Each number is 200 + 40 x the weight over its row's rms, rounded and kept within 0 to 999. Layers, rows and columns count from 0. The size before them is the row's rms in percent of the matrix's.

# layer 13 attention key, 128x128, rms 0.183, rows 69-96, columns 0-127
084,238,213,191,114,201,165,181,149,223,234,218,178,199,169,163,230,159,250,220,168,119,161,185,250,250,176,267,200,202,189,172,293,207,205,243,232,124,178,179,164,95,215,173,228,198,167,250,182,169,247,297,185,179,267,155,172,181,199,234,211,214,243,152,209,185,143,169,214,152,187,208,185,206,245,215,223,164,213,207,250,177,244,131,195,217,101,224,196,215,199,212,161,198,162,233,217,238,203,198,190,218,239,311,165,196,157,263,193,237,123,158,192,261,264,180,251,166,183,185,269,224,187,154,222,175,184,166,280
081,139,177,171,221,200,186,187,174,227,243,183,215,239,297,223,267,165,179,185,281,189,192,191,271,238,258,202,232,169,233,142,149,172,246,223,224,189,223,177,268,179,229,220,217,178,126,159,207,251,179,231,198,173,165,220,168,140,198,220,179,105,207,185,150,252,234,211,213,217,160,257,200,208,199,166,139,302,214,135,246,200,155,251,212,185,199,150,123,185,192,261,157,244,226,182,238,182,151,180,200,87,216,168,252,161,212,171,201,216,256,103,250,177,138,187,227,194,165,224,166,198,216,227,188,233,132,183,186
087,250,238,190,255,219,200,244,202,199,185,222,201,182,203,199,203,231,287,237,190,194,228,261,246,140,182,134,166,225,197,167,262,203,255,172,176,258,255,173,140,115,194,221,174,156,204,152,188,192,133,161,208,193,181,174,260,237,235,132,215,216,161,196,144,279,246,180,193,177,204,149,124,226,125,201,245,162,173,159,260,264,180,210,216,169,189,261,258,179,165,224,114,161,193,227,176,201,203,135,181,144,128,214,178,231,175,189,186,230,333,167,225,176,235,261,215,194,250,197,144,168,233,185,185,189,243,176,215
100,200,295,193,147,175,177,164,197,174,145,239,213,185,215,195,222,200,167,194,171,199,200,238,118,235,225,230,233,186,166,259,235,294,190,175,212,165,214,205,193,188,188,307,194,185,165,186,113,283,217,152,179,207,129,159,198,233,214,157,233,250,179,264,271,221,220,255,147,243,121,225,212,231,230,252,208,154,201,164,168,143,199,194,290,190,195,174,192,230,200,188,202,209,206,122,257,207,264,146,205,151,269,198,134,143,212,203,146,202,158,191,225,202,239,217,171,235,241,174,204,260,217,227,206,97,194,191,248
105,257,260,161,244,135,204,172,192,126,173,283,212,209,214,164,206,138,127,152,174,110,253,217,277,162,210,233,208,171,270,250,172,172,228,176,193,206,200,291,208,179,271,208,147,136,185,191,199,178,191,253,243,195,207,236,169,254,209,187,217,221,178,250,215,226,202,173,238,264,233,176,254,256,206,208,227,181,164,164,303,173,239,198,147,205,164,216,258,208,190,197,163,263,151,195,133,238,241,243,228,182,194,139,207,160,146,209,180,258,226,153,265,250,171,194,232,201,270,224,225,198,173,196,249,208,264,232,194
107,280,198,134,150,202,199,162,253,239,184,168,124,162,100,174,238,229,139,211,192,209,218,197,199,181,145,211,217,248,209,245,215,202,159,134,218,164,117,180,181,167,194,203,219,153,152,187,252,181,282,202,182,117,198,241,183,172,204,148,276,242,198,175,191,163,195,126,257,130,208,204,206,198,220,187,268,248,178,214,231,231,252,192,232,138,210,163,233,231,198,204,231,166,188,236,193,255,129,238,209,217,224,197,265,237,279,180,174,129,191,203,194,215,249,244,301,150,156,190,225,191,215,158,242,128,189,177,167
092,219,184,239,240,228,109,211,166,220,217,235,171,221,184,179,277,202,194,259,231,191,202,195,121,259,139,265,301,195,167,224,164,197,168,189,207,213,184,123,208,182,185,102,236,206,179,231,231,241,224,219,221,218,184,159,237,177,103,165,212,224,170,162,240,145,170,218,243,223,193,184,207,159,227,249,291,201,126,144,135,191,145,219,204,265,167,227,250,220,263,230,182,193,216,191,189,196,270,173,238,152,168,192,212,181,257,257,165,170,233,181,177,110,201,167,270,220,161,178,190,183,248,163,212,147,227,205,270
109,178,233,240,265,192,137,142,217,139,220,173,226,203,192,230,155,233,229,267,205,222,189,227,175,229,151,168,230,233,209,123,83,207,249,157,158,163,252,157,181,180,171,217,231,145,168,239,210,133,219,240,191,222,203,260,208,195,214,248,179,195,155,188,237,175,180,206,155,164,218,165,180,239,265,186,190,178,246,166,267,65,233,149,229,140,199,291,226,204,220,148,121,200,189,159,252,171,274,211,231,212,157,209,155,221,157,189,152,155,195,147,246,212,194,190,185,176,201,200,194,218,156,216,211,241,243,111,167
093,222,188,173,198,252,170,137,201,252,175,259,210,212,222,166,127,291,155,201,223,214,162,161,175,242,113,183,177,162,241,183,274,189,229,275,195,200,152,216,209,274,155,160,219,149,223,263,218,243,200,230,274,251,179,225,225,219,224,158,103,174,176,193,190,157,225,194,223,194,203,211,177,202,173,178,207,225,196,187,205,250,179,170,194,251,217,228,239,141,123,198,178,220,194,267,265,177,159,202,214,214,225,194,210,154,175,312,159,211,134,219,189,87,140,201,213,121,177,168,217,130,233,197,183,236,171,145,225
093,163,206,126,254,207,105,217,155,168,179,175,163,272,218,217,186,246,116,170,243,217,177,275,174,235,206,188,203,138,139,228,191,190,233,237,207,219,141,225,208,222,192,168,263,244,199,201,160,244,259,219,180,226,184,203,201,133,195,187,246,168,268,169,159,119,177,202,231,206,219,247,251,254,258,169,193,174,181,167,237,154,221,229,250,153,253,235,161,203,198,206,255,195,152,98,219,215,199,223,128,256,244,232,259,233,233,194,214,191,123,227,204,182,235,200,239,164,136,127,257,206,292,189,225,162,208,185,211
100,216,211,182,213,263,210,144,253,172,207,231,180,156,174,287,193,229,198,232,265,190,211,170,227,204,198,253,274,213,221,231,198,213,259,197,193,213,214,123,200,173,248,248,231,135,151,204,155,99,209,293,205,154,201,211,211,220,170,157,209,193,124,161,138,168,196,175,199,207,191,241,155,224,258,221,202,191,175,162,202,231,185,172,210,171,201,140,172,214,280,210,179,202,254,171,222,170,217,177,230,122,243,161,197,158,233,333,203,298,186,163,227,187,272,195,292,241,246,185,227,242,202,221,217,222,161,176,263
095,166,266,288,220,182,211,243,154,196,147,230,215,233,266,130,180,123,197,126,127,199,204,123,164,189,178,173,210,248,165,218,253,198,192,269,173,147,202,243,214,262,266,198,247,246,152,207,251,222,136,196,262,228,228,101,197,214,244,177,225,179,206,223,265,254,257,253,158,200,191,182,211,210,232,168,217,208,184,164,204,220,158,204,181,181,229,89,210,211,235,177,249,217,231,209,241,162,245,184,241,144,232,200,126,179,235,228,206,243,169,304,175,204,183,179,177,188,185,176,205,220,183,164,203,268,242,220,158
080,168,244,231,258,96,242,219,188,184,135,262,216,194,231,170,198,145,207,191,193,191,156,153,192,161,150,160,222,213,204,179,215,152,194,222,192,195,167,233,162,209,161,187,221,168,218,200,165,214,157,162,159,216,230,234,125,221,206,183,195,200,260,208,199,230,125,183,185,156,284,213,174,121,185,277,202,147,173,136,257,266,234,189,210,294,154,165,236,213,221,159,102,185,175,175,181,184,202,215,257,187,163,157,116,196,222,183,188,238,249,82,203,247,178,186,169,219,238,121,156,163,216,246,212,260,202,212,255
082,239,218,199,168,110,207,255,150,141,168,237,201,188,135,170,207,228,207,120,183,199,182,189,155,182,216,235,172,226,165,190,175,190,200,200,208,206,220,241,236,162,151,249,222,217,181,173,201,119,182,209,194,149,185,178,196,154,232,177,154,180,178,267,212,209,228,127,204,225,172,199,144,165,232,218,190,203,208,186,229,165,185,215,219,220,222,192,216,159,149,108,112,140,257,188,150,222,259,146,158,160,164,166,195,264,153,231,178,139,274,261,162,194,120,180,203,241,302,222,239,199,243,320,184,191,228,265,140
092,119,230,235,204,127,204,240,215,238,224,208,241,211,236,175,152,128,260,209,202,254,231,207,200,220,228,187,154,229,233,137,151,198,171,171,251,154,168,167,293,215,238,188,287,226,233,233,138,216,168,108,210,286,166,136,190,239,246,246,109,227,191,179,282,212,201,189,180,146,276,203,211,147,173,185,230,220,162,186,228,228,252,236,234,141,256,136,169,262,235,183,150,183,271,188,211,142,140,189,200,182,178,182,184,204,197,219,221,201,264,213,191,150,178,214,167,187,141,196,229,152,159,212,245,194,211,171,174
082,223,186,193,299,201,148,259,254,251,247,171,198,176,157,191,217,198,110,211,214,282,277,207,185,198,226,285,200,199,125,266,106,173,274,247,159,238,158,161,243,192,228,170,220,186,147,232,233,167,242,188,196,235,172,196,177,169,172,175,156,189,255,132,221,166,149,168,197,216,186,177,185,255,206,156,144,209,210,159,197,139,167,197,233,257,221,169,128,206,206,124,229,161,199,177,143,265,177,235,142,246,200,229,248,195,217,159,194,161,158,174,193,166,220,164,250,156,221,134,185,165,174,208,247,245,251,234,200
093,191,222,232,217,100,183,218,203,168,222,196,265,156,214,199,218,262,197,255,188,221,150,148,115,216,198,236,209,174,242,239,178,201,163,234,170,191,219,271,179,220,234,103,212,175,218,236,184,131,187,226,247,196,192,325,234,205,212,173,158,221,211,208,240,277,234,196,148,164,232,212,161,233,241,175,193,322,192,239,253,266,203,156,225,236,205,189,190,237,145,231,219,154,180,244,217,245,200,196,250,159,199,240,104,206,171,225,217,145,182,155,159,182,155,179,159,200,241,266,199,168,156,231,238,259,158,172,249
081,193,218,150,225,226,258,237,161,196,236,253,252,147,158,216,174,260,263,183,157,197,253,225,279,157,207,211,159,172,219,228,190,283,197,191,236,164,246,152,206,252,224,254,204,167,164,193,252,205,270,197,201,188,201,189,141,160,224,236,176,207,301,213,236,123,171,220,173,202,253,176,187,206,168,184,233,233,187,289,178,195,226,176,198,245,135,254,277,189,150,240,220,213,189,150,209,190,217,258,244,196,207,294,208,202,243,170,245,213,130,236,212,264,196,232,190,273,131,238,139,167,171,98,199,230,213,205,195
081,231,106,128,268,265,165,171,200,184,189,161,234,205,239,240,208,218,265,224,196,129,169,185,167,174,126,157,209,198,188,185,233,170,283,135,147,166,222,146,139,269,164,250,208,169,186,167,178,199,201,231,193,231,172,240,228,170,238,182,188,229,186,173,155,203,205,188,116,196,222,168,140,166,228,267,182,266,188,274,222,171,240,208,201,235,235,217,225,159,160,232,134,161,212,242,106,285,311,241,231,225,270,227,238,223,198,203,180,253,247,190,147,219,200,205,178,233,177,187,165,194,235,221,172,192,172,166,225
087,129,146,274,158,176,211,158,205,178,148,280,223,213,205,229,194,197,172,178,199,231,234,207,161,218,236,221,217,159,279,163,128,205,155,219,237,192,237,221,199,164,221,237,186,175,270,140,222,204,208,226,181,233,235,197,163,241,180,143,167,174,265,192,178,262,327,205,230,155,206,181,170,246,230,188,188,150,200,142,208,194,260,239,182,224,170,192,207,147,257,196,211,194,181,218,194,116,199,213,147,183,165,163,205,180,220,197,221,223,237,268,209,201,167,250,173,205,214,179,193,205,270,185,171,138,293,242,41
088,237,166,159,256,151,163,262,174,217,171,252,231,144,187,216,215,225,246,186,279,176,194,302,210,207,91,244,174,143,282,236,206,215,197,194,223,202,164,175,210,166,270,259,231,265,178,197,181,165,210,256,226,221,216,137,209,230,207,177,137,226,235,230,158,201,208,167,294,180,234,198,241,174,219,179,262,153,198,92,157,239,247,236,247,210,189,251,193,213,171,239,196,151,224,249,84,202,188,121,202,262,201,184,215,174,213,188,202,157,174,180,150,229,183,239,208,171,207,159,253,180,196,186,207,196,250,173,232
091,161,284,256,194,233,147,226,239,193,216,249,256,280,222,219,210,216,139,227,228,204,188,167,179,130,268,130,203,187,242,201,264,166,215,170,170,270,184,184,159,244,157,286,179,178,163,189,150,166,164,188,149,155,157,312,172,212,189,220,220,151,165,269,189,176,166,140,178,92,177,215,174,259,164,213,230,202,220,178,185,180,271,204,192,196,219,220,213,192,238,187,200,210,219,257,212,247,186,268,113,183,150,263,175,262,236,208,221,198,256,161,168,217,236,252,216,189,164,220,204,211,168,220,215,125,166,161,194
089,140,237,179,249,162,145,256,156,142,184,267,255,168,199,213,154,205,151,176,227,263,234,152,203,248,227,222,151,170,152,203,177,179,174,280,161,213,194,256,240,195,169,200,224,160,200,163,198,225,216,126,220,225,95,173,193,137,109,152,168,228,220,162,227,146,156,166,170,191,288,215,249,242,121,231,175,197,232,157,231,239,240,203,198,170,266,199,208,186,214,215,187,189,179,111,193,213,194,229,230,187,150,198,147,250,233,242,191,194,213,243,223,177,126,180,275,175,226,192,224,194,211,109,207,223,290,178,198
095,150,245,170,196,177,194,223,192,248,204,253,172,209,235,227,220,212,263,110,213,184,96,154,197,243,218,217,190,160,276,191,208,173,169,169,193,261,217,198,235,246,146,197,206,95,244,199,189,208,217,138,177,205,155,236,191,196,263,217,154,166,139,195,255,197,175,190,190,141,228,256,148,186,213,239,156,211,186,211,248,283,224,242,269,225,204,295,162,198,177,195,188,201,253,185,234,149,127,241,254,224,189,227,187,237,188,244,217,111,250,162,271,202,179,137,143,221,206,156,191,161,232,233,171,244,117,180,193
093,218,232,161,164,242,220,175,229,170,166,252,190,163,197,181,224,161,220,160,140,204,179,174,97,226,246,205,226,264,172,252,240,199,209,144,224,175,166,214,188,145,197,140,197,211,162,252,142,202,161,185,177,242,175,267,158,159,232,204,205,202,281,184,248,179,217,179,211,271,252,185,245,204,145,235,153,161,253,276,151,197,157,188,205,219,192,179,197,263,134,218,153,200,159,194,152,266,123,118,188,238,191,227,170,166,185,223,250,206,148,121,249,232,204,276,164,204,223,202,194,227,195,238,182,97,143,240,268
073,144,190,216,203,185,229,250,167,156,139,147,168,177,210,230,234,257,257,191,147,172,134,223,145,176,193,183,236,206,244,136,193,214,161,207,230,214,161,275,248,212,157,167,158,217,222,187,170,259,128,215,189,287,174,198,78,125,153,159,181,222,178,181,241,170,266,197,165,150,226,190,193,235,161,190,237,179,207,260,195,204,272,193,153,148,136,132,209,203,155,226,296,183,184,260,263,226,119,202,175,212,214,248,225,226,174,196,167,203,267,219,196,226,239,202,202,172,121,166,211,193,199,158,235,236,248,203,233
086,147,245,182,198,230,230,176,219,178,217,147,194,255,260,222,153,255,144,150,191,262,152,167,237,182,246,221,210,230,259,190,192,152,245,230,196,245,166,171,177,152,224,162,159,157,215,198,161,175,263,130,144,170,168,161,197,127,178,203,229,170,203,229,167,285,185,267,221,170,240,116,159,238,145,192,154,221,255,256,227,215,153,170,144,205,218,198,174,194,221,143,134,195,228,129,244,151,251,278,215,227,214,249,220,161,195,188,171,229,173,206,206,209,208,237,157,98,166,166,227,185,303,170,190,215,227,179,263
086,222,195,119,206,180,213,198,260,226,245,193,260,176,173,219,287,150,193,175,204,266,263,187,164,266,187,150,272,175,199,151,235,201,261,122,214,141,262,171,203,149,179,219,222,193,159,198,177,188,114,225,240,167,217,153,186,170,221,157,165,230,195,225,187,157,196,217,128,229,250,252,196,212,174,230,192,236,253,187,185,183,179,237,308,239,190,157,178,200,227,228,192,139,236,207,207,231,266,158,213,122,139,100,198,200,325,186,175,164,181,245,198,267,189,214,215,169,159,205,201,188,169,236,181,173,153,192,216
# layer 13 attention query, 128x128, rms 0.192, rows 70-96, columns 0-127
085,140,180,195,153,176,176,257,180,196,191,253,215,210,234,226,211,137,222,109,203,134,193,151,239,245,260,210,184,140,214,187,224,164,220,165,196,215,250,176,156,183,268,189,156,197,129,200,172,197,126,279,171,230,230,146,212,197,285,241,191,172,213,163,211,250,194,258,271,197,123,271,171,190,234,223,231,279,221,228,223,187,162,238,226,155,228,159,166,200,156,191,223,298,226,168,230,167,138,194,189,173,167,114,242,213,195,148,97,158,212,155,201,215,245,190,231,250,215,185,138,200,194,224,165,203,185,203,262
086,185,80,211,200,241,134,189,202,192,210,245,249,245,225,182,254,253,257,186,131,137,218,216,216,180,181,186,224,207,201,230,254,181,251,154,198,173,236,121,146,196,125,155,203,151,185,183,166,165,150,254,253,141,158,191,248,213,207,142,257,251,107,196,154,200,204,168,175,206,219,182,162,192,154,203,213,166,92,198,196,237,183,287,196,245,180,258,211,225,176,156,59,184,177,192,186,180,189,259,212,193,158,206,249,210,197,200,195,207,204,209,182,211,214,221,222,153,199,242,139,136,189,202,140,208,225,202,154
100,122,287,208,134,204,220,178,158,175,148,205,169,186,234,169,225,198,213,218,195,215,161,186,114,225,252,216,197,199,133,203,223,228,157,196,207,175,210,145,129,217,223,217,217,171,167,222,168,233,218,176,196,216,152,183,165,217,248,166,219,171,195,231,208,167,202,174,161,227,132,176,150,193,247,274,218,218,223,232,181,191,155,207,247,236,167,225,203,104,177,136,226,160,200,182,217,186,257,177,198,61,276,194,127,172,276,259,264,152,221,180,224,239,188,204,142,217,207,205,299,179,258,230,128,161,240,232,157
093,206,251,171,173,141,130,192,219,139,183,232,96,192,206,215,166,160,170,136,227,106,227,239,232,139,195,194,191,247,226,271,237,221,209,238,184,235,221,257,194,154,312,156,227,159,188,178,221,232,203,172,195,198,208,142,241,274,171,180,212,170,197,190,236,161,209,203,238,241,218,192,211,191,170,146,216,177,210,145,203,200,184,212,139,197,228,147,277,180,188,143,171,233,186,113,129,243,176,193,235,176,114,157,222,135,270,202,226,271,189,141,159,179,205,205,191,246,253,181,249,210,222,162,218,197,277,212,246
109,272,172,235,129,213,148,175,238,180,165,178,146,220,106,150,203,252,221,231,239,192,209,188,179,214,165,215,194,241,271,164,202,186,241,187,167,158,124,134,179,171,201,176,255,192,161,215,224,215,168,219,179,176,181,203,181,114,205,214,304,268,204,188,185,158,127,185,180,189,144,109,209,297,162,148,140,162,166,237,180,188,229,167,238,114,265,218,233,212,209,188,224,238,177,177,180,239,199,263,236,265,174,206,189,203,194,127,250,150,189,264,173,175,216,277,216,221,180,176,218,186,203,252,251,223,235,164,201
093,246,182,224,185,238,199,188,149,247,193,196,168,214,142,278,223,168,185,233,172,280,183,267,166,235,235,228,246,168,172,244,203,193,111,213,227,187,230,171,222,198,297,180,223,176,151,161,182,171,217,256,175,153,222,164,194,232,171,150,211,165,190,171,261,182,184,250,222,160,133,136,269,202,231,203,247,172,193,238,186,219,154,234,243,210,159,211,243,186,250,190,196,133,267,216,185,152,287,201,208,189,226,299,187,204,214,240,189,207,162,219,218,138,154,228,240,222,185,147,222,263,220,238,289,81,184,224,244
107,206,143,226,242,170,172,162,289,200,198,180,182,203,234,220,238,202,224,211,188,145,186,178,182,239,148,183,265,204,285,171,132,271,216,89,211,207,204,208,152,201,147,148,192,218,214,203,163,210,203,194,217,195,210,253,273,316,195,294,156,195,166,234,276,222,131,268,158,184,209,255,179,271,276,194,208,183,164,258,176,132,140,212,148,140,256,204,195,222,177,167,177,156,202,189,179,179,241,192,155,224,246,197,182,167,169,198,161,239,218,156,284,207,226,213,171,216,217,222,232,243,196,212,195,184,171,161,138
100,245,210,167,231,227,154,203,179,190,219,215,180,218,160,194,173,179,171,162,242,196,158,199,183,255,195,201,191,145,237,180,187,205,226,234,238,146,207,190,224,175,173,165,128,73,223,206,206,215,200,201,255,288,231,271,259,179,225,265,166,147,155,301,229,250,261,189,196,202,167,233,219,282,255,198,174,214,242,228,195,202,132,255,269,218,176,196,291,194,154,115,185,205,135,199,196,163,184,157,231,175,153,240,160,225,190,190,170,204,221,261,189,138,165,161,216,120,173,154,165,164,210,185,252,239,168,128,235
099,178,207,197,189,206,176,160,196,181,201,204,221,211,179,177,242,170,147,165,202,228,168,241,247,203,216,176,179,223,283,263,262,220,201,197,222,128,177,176,214,203,217,122,302,220,151,157,154,237,224,209,118,301,206,143,210,134,120,224,196,226,322,186,203,185,165,178,181,204,202,232,189,218,313,167,154,184,128,144,222,166,187,184,191,211,228,227,135,191,219,207,239,205,213,189,227,232,218,188,186,135,200,248,210,193,149,177,241,229,162,178,194,185,170,228,272,131,266,159,253,255,245,133,175,164,192,192,253
095,256,266,211,230,222,219,185,231,208,229,191,146,156,177,234,176,202,130,219,241,168,154,165,146,271,266,254,207,235,218,198,171,162,254,123,124,156,146,174,164,143,186,274,163,158,189,214,147,152,208,304,236,176,183,175,201,289,254,193,274,167,156,200,232,195,232,194,149,215,174,193,156,147,221,217,222,156,214,177,170,203,105,172,143,157,189,171,259,255,177,192,201,176,238,198,208,153,287,192,189,177,255,147,228,173,189,234,109,259,192,226,225,219,234,168,193,225,226,210,187,211,167,263,178,187,189,213,230
092,173,277,265,145,246,171,291,182,161,164,189,185,275,237,150,197,175,256,162,104,232,185,160,201,184,185,173,197,140,137,220,250,273,184,200,170,158,255,211,190,164,257,177,192,181,183,230,222,216,159,235,250,240,239,249,197,195,225,227,173,123,217,196,230,216,269,210,180,209,231,160,200,218,221,209,258,248,193,255,191,182,87,168,181,181,218,144,177,228,146,140,240,207,203,168,264,174,213,154,245,125,171,212,162,185,199,185,199,195,194,193,232,276,151,246,162,239,276,171,205,204,166,156,118,236,244,194,205
084,140,222,257,198,135,181,171,199,211,199,187,199,158,260,245,222,174,162,184,137,215,136,185,185,199,236,189,205,216,235,242,165,250,247,250,181,347,111,238,160,187,183,182,213,218,265,195,105,209,205,188,181,165,295,243,159,204,199,148,217,216,241,227,235,190,194,173,187,162,207,187,182,115,213,222,196,248,209,229,157,202,166,225,158,291,211,201,257,201,280,168,201,162,128,311,127,231,195,171,215,193,175,193,180,207,190,171,202,220,170,196,157,192,196,184,169,252,260,177,194,127,263,221,212,216,203,246,210
087,241,231,222,141,165,215,110,172,214,226,178,176,205,197,159,234,129,205,191,226,258,187,170,222,182,151,184,212,213,190,258,265,176,166,181,281,197,182,299,209,163,198,271,270,252,168,231,259,193,228,251,115,147,209,163,238,181,177,220,231,191,198,233,180,216,228,192,262,143,218,162,208,166,205,167,207,189,244,178,148,226,309,188,205,206,243,205,133,186,191,214,153,195,212,206,190,166,193,144,181,167,259,182,219,225,208,148,194,114,134,237,202,192,159,145,260,196,230,136,215,218,225,272,276,123,156,172,152
093,97,204,235,209,164,205,241,186,177,174,181,150,262,234,207,131,191,263,242,176,270,169,111,182,186,176,251,175,237,145,215,154,190,185,159,278,205,185,175,148,210,196,183,245,223,118,183,153,204,179,254,204,246,207,203,177,213,165,186,140,176,184,212,175,232,190,222,149,174,184,201,225,274,234,193,285,209,160,231,183,202,231,224,304,215,219,190,121,223,231,213,263,168,196,233,165,178,175,213,169,224,203,172,159,255,232,224,184,225,228,284,243,250,242,272,149,197,149,267,191,182,170,222,228,157,210,161,95
093,230,170,128,212,171,212,151,240,176,286,239,171,127,191,217,204,199,182,179,251,195,221,208,150,279,199,268,161,257,196,228,221,208,165,234,196,189,205,167,288,194,175,187,172,200,132,220,197,217,265,207,191,192,199,228,196,186,200,170,238,214,275,130,176,176,194,209,175,230,224,146,297,207,223,111,195,172,166,202,133,134,222,151,166,168,256,183,154,177,283,170,295,183,233,176,197,244,192,190,196,237,195,197,215,171,149,201,306,196,192,264,107,245,212,225,211,216,235,227,202,209,149,138,241,127,191,214,241
092,164,236,188,190,163,205,146,236,203,234,192,260,133,213,182,166,199,201,252,193,205,142,171,211,245,145,196,272,165,264,193,192,222,138,263,253,183,207,223,181,179,176,219,188,159,231,224,128,244,194,124,219,179,203,218,276,211,230,234,180,211,208,164,210,220,278,160,166,121,217,146,211,194,214,171,171,289,188,178,145,255,164,160,207,246,176,115,242,223,221,217,189,218,195,174,176,289,182,128,215,135,194,229,169,226,206,160,154,131,139,246,174,187,235,244,197,247,159,245,191,212,151,271,206,248,91,156,220
089,267,164,157,154,204,255,273,160,198,183,181,211,146,218,142,213,229,219,149,202,251,199,174,227,144,168,254,226,259,215,243,256,229,283,187,234,146,183,241,209,230,186,214,170,196,258,166,219,199,257,193,212,141,188,199,185,227,182,252,110,236,263,250,201,143,127,195,190,234,245,181,150,219,125,129,210,177,212,179,221,185,217,108,228,153,206,276,202,105,167,272,219,179,174,217,188,157,206,214,181,238,277,154,158,166,202,211,223,196,236,243,180,221,138,216,162,225,142,225,232,166,208,184,177,251,130,144,191
085,196,151,158,177,185,206,245,217,203,280,167,212,220,180,270,274,111,249,256,188,209,130,316,209,245,149,226,194,252,165,207,159,173,198,201,199,160,173,177,174,190,167,154,145,222,139,136,237,158,261,160,233,169,242,169,197,228,174,231,182,218,168,190,146,168,218,175,188,168,235,207,191,154,140,192,141,241,200,249,228,157,194,167,261,155,207,203,146,158,152,207,221,232,210,238,174,290,212,185,250,166,221,263,282,174,232,172,113,203,222,210,229,128,182,170,147,233,192,237,171,215,260,225,269,228,176,220,199
086,226,188,249,188,182,188,211,290,173,169,282,221,242,167,305,165,126,203,192,191,233,203,229,162,192,262,161,208,167,242,196,201,258,145,200,173,181,263,185,146,185,220,145,202,142,174,205,260,196,221,229,86,236,278,189,169,257,200,215,237,212,208,187,184,249,248,239,196,205,224,183,208,258,277,237,198,211,186,215,192,193,242,247,216,179,154,217,226,134,207,181,202,220,205,223,178,196,133,154,135,144,178,168,162,180,205,150,246,207,240,175,188,251,152,235,180,157,189,183,202,302,247,172,90,195,241,183,134
093,165,181,254,230,146,137,260,122,176,272,218,215,192,204,235,207,217,262,203,214,190,190,212,211,184,231,216,179,170,237,199,207,215,272,271,197,223,205,152,233,268,212,246,152,196,242,223,167,186,206,203,221,182,232,124,202,184,106,187,225,191,153,253,160,203,133,151,213,289,232,166,223,262,261,184,149,132,239,153,138,223,226,283,252,228,180,223,214,214,221,236,194,168,186,185,118,237,164,144,212,160,136,162,224,130,158,157,202,245,221,204,220,227,176,272,219,191,202,299,208,197,199,201,151,270,220,157,222
099,137,193,227,185,221,173,169,196,145,203,297,275,213,259,225,158,210,134,217,224,190,215,208,145,198,274,176,249,217,224,180,135,183,212,235,147,227,182,193,169,171,241,223,146,150,149,162,161,165,209,257,212,186,243,247,189,217,220,184,244,226,152,198,204,172,165,224,140,133,166,215,172,219,182,175,270,185,153,197,145,229,238,180,243,194,225,200,229,228,203,170,193,276,199,194,212,223,152,206,143,200,222,290,199,263,228,194,269,242,194,97,230,133,312,189,151,177,160,126,221,180,279,189,216,210,240,192,141
090,153,195,244,181,180,183,258,158,202,223,226,147,241,263,208,175,233,176,156,186,237,186,133,146,251,285,217,188,219,174,187,172,222,182,197,171,168,167,290,204,194,213,214,241,205,173,185,143,208,274,171,161,239,106,179,272,197,146,219,175,157,214,125,153,101,176,228,158,143,274,121,264,224,177,183,142,131,249,200,173,225,194,142,206,242,171,253,218,246,270,217,193,158,224,205,200,185,221,226,193,159,161,212,207,255,160,164,222,171,218,275,123,259,156,211,204,182,171,214,261,229,233,227,207,185,223,203,240
099,152,205,219,149,237,199,207,177,210,183,239,162,225,266,232,159,262,220,108,192,138,221,153,238,226,241,139,184,148,163,147,199,165,282,212,192,238,146,214,197,253,174,187,216,104,262,176,173,218,190,201,206,274,221,237,257,188,289,207,222,202,134,231,250,229,220,163,176,253,181,229,173,226,252,206,205,199,193,210,107,236,203,256,234,238,202,276,234,241,146,218,172,193,222,192,180,166,135,226,210,270,220,143,224,198,201,184,163,197,238,170,182,179,274,215,216,252,175,207,199,145,249,232,126,257,107,208,187
092,229,205,183,194,153,302,139,200,172,165,193,249,188,198,192,177,156,213,125,166,248,217,193,138,202,245,140,213,316,137,223,171,172,208,186,230,167,189,222,201,156,200,169,164,191,199,219,188,168,223,165,226,240,180,218,242,177,225,121,224,163,211,278,187,126,192,138,244,253,258,159,240,254,172,277,192,219,213,233,252,207,201,196,195,235,155,164,137,207,182,191,188,157,219,200,182,231,112,88,219,219,224,239,182,198,219,233,196,188,196,225,301,177,213,146,193,182,131,211,248,143,228,213,133,130,171,187,167
085,176,180,267,192,175,200,205,188,173,207,168,189,176,202,216,194,286,229,190,180,206,190,195,244,205,249,201,209,218,149,137,161,227,243,238,199,140,294,238,212,217,215,144,154,123,209,205,156,226,98,233,244,248,262,236,96,191,218,241,167,129,181,232,219,236,165,171,196,226,204,211,245,221,214,261,237,229,190,238,215,225,206,221,232,176,167,246,208,230,133,216,202,195,163,232,233,235,159,152,220,191,227,199,236,214,214,142,212,178,260,225,142,184,150,199,189,262,263,87,244,178,194,115,148,237,246,237,298
087,133,281,161,261,222,193,297,216,181,182,200,228,232,192,198,233,203,182,157,235,166,212,207,128,160,210,211,172,197,212,260,216,190,223,146,252,217,132,198,173,188,150,236,184,168,205,232,198,148,190,156,175,269,166,255,196,216,180,184,245,236,266,190,206,267,187,197,122,196,256,209,171,197,130,234,212,269,266,231,215,173,185,222,119,163,209,172,237,199,187,135,180,271,218,248,243,159,279,246,269,166,194,141,154,168,132,184,176,246,200,225,190,193,225,210,207,156,147,251,202,188,247,128,154,151,175,230,282
096,175,181,201,233,95,179,150,209,258,203,163,172,198,192,249,221,180,174,193,182,241,187,143,166,237,189,183,230,179,229,275,272,158,291,79,145,120,240,209,192,215,142,238,216,179,155,171,220,229,157,207,192,232,192,168,173,186,225,181,232,208,121,175,192,158,223,242,173,248,192,224,211,249,166,178,172,266,228,140,139,193,133,227,225,164,195,183,205,263,257,270,235,161,218,226,282,225,240,163,217,155,216,162,212,202,164,173,166,187,197,255,256,260,227,225,200,187,206,189,137,189,209,252,223,172,98,170,171